Weights of a small GPT-style language model, trained from scratch on English Wikipedia: attention and MLP in parallel.
Each number is 128 + 24 x the weight over its row's rms, rounded and kept within 0 to 255. Layers, rows and columns count from 0. The size above them is the row's rms in percent of the matrix's.

# layer 8 attention output, 192x128, rms 0.0573, rows 121-169, columns 64-127
size [ 84  95  99 109 111  88 105  91  97  92  88 118  97  99  98 102 107  99  99 107  97 100  89 100  86  98  84  94 115  94 107 102  97  89 108  95 112  89  85  90 112  83  87  91  94  85 116 108 108]
[[160 117 138 131 162  85 137 138 130 161 157 119  71 131 116 113 106 153 122 110 110 159  76 147  83 133 161 133 138  60 132 155 140 128 150  92 120 139 129 126  97 117 116 104 107 106  85 157 148 118  71 159 158 107 163 127 109 148 153 103 138 140 117 148]
 [ 82  92 128 135 142 120  88 168 123 159 147 151  97  80 100 130 143 137 103  92 100  96 127 197  92 132 137 144 114 131 130 128 131 117 115  77 140 166 162 133 118 142 123 136 154 165 106 107 134 111 104 142 118 139  98 157 136 137 116 136 141 134 113 162]
 [141 176 134 199 128 138 128 119 112 139 142 129 139  94 117 117 133 115 101 134 122 132  62 164 130 124  90 144 114 143 109 119 108 145 148 149 128 120 117 140 131  96 142 122 113 126 105 107  86 126 172 109 100 141 125  96 145 125 161 117  93 113  92 151]
 [148 159 111 157 134 165 126 114 110 159 134 124 128 117 139 142 100 115 141 145  97  90  99 178 109 124 113 127 117 113 127 140 160 119 119  77 117  77 151 118 117 166  89 109 115 122 122 145 140 115 105 147 137 174 143 137 156 173  87 107 124 113 168 160]
 [ 98  99 134 125 135 145  92  79 101 125  86 150 134 143 128  88 146 137 168  97 129 123 177  89 143 106 129  58 118 173 111  84 142 161 139 152 147 129 102 115 147 122 107 114 146 146 123 133 145 125 148 112 154 154 122 126 123 139  94 127 165 116 151 146]
 [125 142 100 138 116 146 145 119 104 147 109 120 180 119 118 127 129 149 171 168 152 107 111 150 140 162 105 125 117 125  91 154  78  98  97 128 127  86 118 123 140 143 141 138 119 112 130  93 105 134 135 107 101 145 179 125  90 127 155 110 160 123  91 111]
 [123 150 117 112 125  88 177 101 136  98 117 138 159 118 132 140 129 152 138 157 147 127 145 105 169 129 117 104 110 124 117 118 113  77 129 132 131 119 129 164 169 189 150 151 138 115 139 127 158 150 123 102 163  76  94 121  95 111 106 126 137 119 145 145]
 [131 126 122 117 129 147 154 123 130 129 135 140 130  76 118 132 122 134 125 126 109 112 108 158 102 117 122 116 140 149 154 127 149 103 154 135 152 145 106 122 157 114 129  92  75 113 132 120 161 140 111 128  94 151 145 124 135 123 149 104 144 137 146 116]
 [128  88 140 112 155  92 117 129 133 155 101 123  82 138  96 104 110 141 120 127 153 131 136 134 117 121 151 153 143 115 128 146 124 144 107 118 145 121 156 136 135 136 107 122 149 138 128 112 128 136 135 145 105 140 143 116 145 145 143 139  97 139 130 141]
 [135 117 140 157 140 126 127 179 156 129 132 137 106 147 128 115 123 113 102 116 133 128 114 112 108 103 138 110 143 128 159 101 120  76 179 124 130 123 126 131 125 146 133 113 129 120 160 148 152 110 145  94 142  80 135 122 107  83 141 111 128 133 143 150]
 [127 117 150 115 130 122 127 154 110 112 146 130 148 150  95 127 117 119 104 143 138 155 111  97 110 138 100 114 109 143 124 127 138  81 150 127 108 146 136 150  67 112 142 162 157 121 119 154 157 127 101 151 139 122 143 144  97 124 131 133 136 184 141 104]
 [129 124  86 127 136 126 100 125 159 104 142 134 111 131 170 156 123  95 123 104 131 159 147 164 115 156 111 153 144  87 169 110 151 153 108 126 122 113 189 124 156 119 103 115 156 165  94 134 128 130 164 109 135 142 145 128 128  84 113  99 144  92 123 129]
 [164 121 142  93 122 122 131 166 176 100 183 155 108 137 155 128 133 125 141 152 130 144 167 168 131 124 137 114 116 134 141  79 126 139 162 121  96 111  88  62 165 122 129 125  82 134 145 118 134 150 167 118 148 143 135  92 122 128 128 105 158 103 124 137]
 [136 142 126 108 116  94 157 146 118 149 132 112 125 149 109 137 134 153 127 171 150 156 123 135 138 121 140 136 125 105 112 123 119  93 123 106 144  81 118 136 135 168 134 146 135  84 166 160 147 122  98 154 142  97 147 133 111 118 153 138 158 179 134 143]
 [147 169  86 114 127 144 131 112 128 113 115  95 151  97 125 143 120 146 180 117 138 146 120 186 157 156  61 180 137 104 134 146 157 170 132 139 125 121 126 142 124 100 114  94 133 129 101 161  73 129 143 117 106 150 163 138 183 114 164 119 122 112 124 112]
 [163 124 141 115 127 121 134 152 138  98 123 123  95 149 114 129 119 134 142 145 157 168 141 176 116 128 141  96 132 104 138 135 167 150 114 159  90 136 167 146 116 124 167 131 124 164 134 119 103 164 131 114 126  95  83 123 114 103 136 159 135 155 144  75]
 [133 132 110 151 110 102 129 103 102 144 115  94 145 172 119  96 129 132 129 153 147 149 125 112 104 127 134 139 138 105 119 147 114 163 131 144 111 108 137  99  96 100 146 138 175 121 139 126  81 137 155 131 135  97 136 108  87 124 160 116 121 119  96 129]
 [136 129 124 119 143 146 109  98 137 107 149 130  99  99 158 135 169 113 122  97 110 133 161 103 116 150 131 103 114 139 145  92  99 147 135 187 147 127 100 148 114 119 171 142 165 141 155 104 119 177 108 102 120 109 135 127 146 127  87 173  90 136 124 123]
 [ 91 141 116 127 121 120 125 125 157 152 163 140 151 111 142 148 116 136  92 144 125 105 101 169 158 120 145 160 128 127 105 179 163 160 102 137 123 129 162 152 135 129  86 108 147  91 127 127 150 147 125 141 137  96 114 133 158 111 140 109 115 116 138 161]
 [126 133 152 157 119 117 112 150 137 132 147 133 122 104 119 140 128 119 148  93 106 137 127 145  99 134 131 128  98 152 123 136 120 139 140 135 141 129  88 125 108 126 119 139  93 153  79 102 136 113 156 126  81 172 151 142 109 117 116 114  83 105  98 163]
 [121 129 130  98 119 123 123 157 121 128 107 154 108 164 150 141 137 149 125 107 104 111 102 152 106 126 115 136 201  98 141 124 114 103 102  86 148 145 129  78 133 125  93 132 136 132 137 103 141 151 119 125 113 149 159 168  87 136 103 121 122 119 147 135]
 [ 92 119 132 163 133 119 111  78  97 155  68 134 123 121 101  93 101 144 100 125 107 108 122 132 129 144 134  95 112 155 120 110 124 156 168 135 152 109 112 133  92  87  87 122 124 150 128 140 145 117 134 107 148 138 159 126 142 132 140 110 132 107 132 133]
 [130 109 135 104 121  97 114 150 191 160 122 138 144 102 177 147 128  76 130 130 122 124  70 131 116 153 110 150 158 117 129 142 177 168 131 158 119 147 121  90 136 136  84  91 120 123 109 142 122 158 163 126 133 111 106 122 167  73 188 173 132 111 138 132]
 [116 136 108 117 117 134 129 122 139 137 172 115 160 150 172 119 132 141 113 172 142 133 158 111 144 122 126 113 140 111 116 126 170 143 101 127  91 119 142 130 139 144 112 132 119  97 106 115 151 154 148 126 147 119 125 144  90 136 133 120  89  92 105 123]
 [ 57 154 122 113 146  84 119 147  98 105  79 111 131 144 120  90 109 179  96 147 129 124  90 137 134 148 134  95 116 154  67 112 110 144 114 134 142 127 116 153 104 106 152 112 125 141 113 133  94 152  82 122 105  76 125 116 115 115 131 150  99 155  98 140]
 [112 148 119 167 155 115 114 152 187 123 126 142 117 138 128 128 129 130 115 112 111 141  74  82  93 156 143 148 170  88 119 132  94 124 155 168 135 176 124 137 108 100 121 139 112  87 110 102 117 144 122 103 132 157 116 123 145 155 145 125  98 156 128 132]
 [100  75 163 136  98 139 135 155  89 112 158 137 130 145 137 152 144  78 128 134 132 132 149 139 148 138 157 101 135 156 141 151 106  76 131 135 133 143 127 149 124 181 154 122 112 118 122 111 117 125 116  90 158 159 108 102 141 118 114 134 113 131 103 134]
 [148 131 155 107 130 113 119 115 100 169 142 130 116 135 114 147 108 130 126  90 134 130 153  52 128 116 171 160 134  78 152 134 123 140 185 124 169 153 114 113 111  97 149 156 100  95 137 134 147 137 149 163 151 170 164 111 114 157  95 104 136 151 148 143]
 [164 122 100 131 125 147 133 126 131 165 177 120 140  93 110 131 112 106  94 144 109 150 123 165 127 135 131 147 111 143 159 134 136 118 134 131 114 121  87 120 157 181 118  67 168 119  99 120 136 116 164  86 119  87 170 107 165  97 141 116 148 128 123 142]
 [110 130 148 133 133 109 126 134 160 104 123 126 138 123 127 116 118 163  67 126  97 119 109 126 145 109 155  97 150 148 106 129  79  84 104 118 165  78  74  93 133 170 104 162 139 128 152 133 178  85  96 114 139 186 131 151 135 140 137 115 120 138 172 168]
 [ 87  90 135 106  93 147 144 162 109  84 153  91 144 111 130 163  92 146  99 158 164 149 164 125 140 120 136 128  99 150 102 158 135  96 126 122 141 126 136 163 118 139 161 141 136 132 124 150 133 101 125 120 136 160 132 135 114 118 135  83 115 116 131 140]
 [109 143  94  98 139 122 135  99 127 107 141  92 136 115 119  81  94 140  91 157 159 115 119  71 159 103 137 179  56  78 113 154 101 105 115 121 152 129  87 133 142 139 121 107 138 128 115 120 135 123 119 108 148 146  87 163 142 177 164 109 116 148 149 165]
 [145  76 119 164  87 116 123 135 153 162 156 162 118 122 149 148 145 138 149 140 135 166 124 147 139 116 124 139 126 121 129 120  97 155  68 132 115  97 147  95 138 132  83  95 171 112  79 108 172 142  95 134 134 127 134 131  99 101  91 153 161 129 153 146]
 [132 106 161 143 137 131 139 153 125 137 131 164 137 122 110 139 146 128 113 100 111 143 151 119 154 151 121 128 174 147 169  61 157 116 147 135 110 174 129 146  87 119 127 121 111 123 105 109 138 102 137 106 134 150 120 125 132 150 111 132 143  79 133 108]
 [142 144 110 153 122 103  92 119 173 125 133 137 136 130 142 124 140 115 121  99 111 142 122 108 121 111 141 131 142 129 113 132 110 132 106 152 120 119 145 141 125 107 121 166 117 101  90 119 144 132 120 114 123 147 123 126  97 187  66 160 122 107 148 135]
 [189 150 145  97 133 125 133 148 185  90 173 138 102 125 150 135 137 102 155 106 109 119 105 142 105 135 128 165 155 152 126 126 137 191 167 132 102 127 133  73 114 132 125 134 103 121 145 101 104 195 149 146 110 119 105 119 128 131 138 134 128 153 158  80]
 [123  77 163 106 145  58 125 116 146  68 155 125 116 136  87 168 148 134 145 106 122 117 121 121 112 109 142 129 111 155 131 119 140 133 112 108 108 102  86 107 136 139 129 152 137 156 159 182 120 102 113 133  92 153 114 120 111 140 136 132 182 148 147 124]
 [158 102 128  93 116 140 120 131 137 144 141 144 138 134 156 145 143  97 134 175 167 111 149 131 124 153 146 142 137  95 109 179 157 124 128 153  83 123 162 104 132 116 145 135  91 120 140  84 116 132 164 119 155 158 113 108 158 138 154 136 102 126 161 106]
 [107 107 100 127 129 103 160 115 119  92 131 143 129  89 135 130 125  92 165  99 123  63 173 104 145  94 128 108 143 144 125 108 126  90 149 158 125 121 117 133 159 126 152 135  76 135 149 163 122 121 134 102 162 156 114  86 121  88  87 100 122 147 111 152]
 [ 54 132 115 103 123 115 153 112 129  99 153 117 154 117 107 150 129 145 108 115 140 113 131 154 151 158 119 134 134 141 128  97 130 127 139 111 172  80 117 153 142 141 121 171 117 172 133 160 134 145 119  95 119 154 139 133  87 142 113 138 156 126 140 132]
 [129 142 110 138 122 142 148 136 147 150 134 102 138 114 140 128 113 138 127 162 126 135 117 158 133 139 104 155 163 120 114 159 125 144 116 135 119 109 152 138 129  99 130  89 146 100 124 123 172 134 138 138 104 136 127 144 140 153 120 109  95 124 114 119]
 [115 109 146 146 159 123  87 113 125 129  94 120 107 147  81 140 148 124 130  80 129 151  97 145 127 177 113 106 117 120 138 108 103 108 143 104 126  99 118 148 105 128 139 103 121 119 151 125 115 107 155 110 115 173 189 116 112 124 149 112 135 126 117 150]
 [124  60 129  76 113 150 168 128 112 137 114  88 152  80 119 132 136 134 166 116 146  92 158 149 167 138 128 139 147 149 147 103  85 137 139  81 131 134 143 135 119 173 124 109 136 135 128 112 130 143 137 126 122 128 159 141 125 121 100  88 106 147 132 111]
 [140 122 115 105 138 168 154 132 116 135 152 153 122 115 110 136 113 152 162 120 140 127 130 105 161 130 135 126 124 106 189 104 175  78 165 176 128 151 134 166 125 103 215 166 121  96 152 133 117 122 148 144 121  96 128  94  94  94 165 134 112 118 150 114]
 [ 90 117 113  87 125 174 101 130  85 168 105 127 138 145 166 123 123 116 104 156 134 109 142  83 160 165  93 125 159 131 102 186 133  95  98 132 146 126 135 136 134 152 145 142 156 132 156 102 135 137  94 138 152 166 125 132 165 127 145 138 133 104 180 111]
 [148 137 112 148 123 122 146  88 112 140 114 103 149  92 125  85 120 143 136 138 119 113 142 189 151 127 143 113  95 131 150  81 126 146 141 134 126 115 149  94 102 125 114 130 153 136 155  97 142 144 150  90 161 106 138 138 147 156  73 160 151 152 129 110]
 [ 85 159 114  95 105 107 162 162 110 108 123  87 154 104 133 143 136 190 121 179 133 136 116 128 172 113 102 152 106 125 139 133  96 164 117  82 140  83 142 136 121 158 106 135 122 118 130 136 111 154 130 128 137 124 118 153  98 152 129 126 141 125 101 134]
 [124 141 124  87 133 121 129  94 131 137 133 104 117 155 148 105 119 128 126 151 133 131  83 119  88 153 115 128 119 127 110 114 141 101 116 138  86 142 104 107 114 107 133  94 124 130 123  91 135 132 110 132  88  99  87 123 116 114 161 144 127 164  74 126]
 [115 170 119 111 128 153 114 152  92 110  84 127  96 158 130 137  96 119 114 125 126 147  69 122 115 169 146 156 140 137 146 152 117  98 108 146 155 120 129  85 102 105 157 198 116 122 139 147 114 140 102 127 117 131 124 129  89 143 185 150 121 147 114  88]]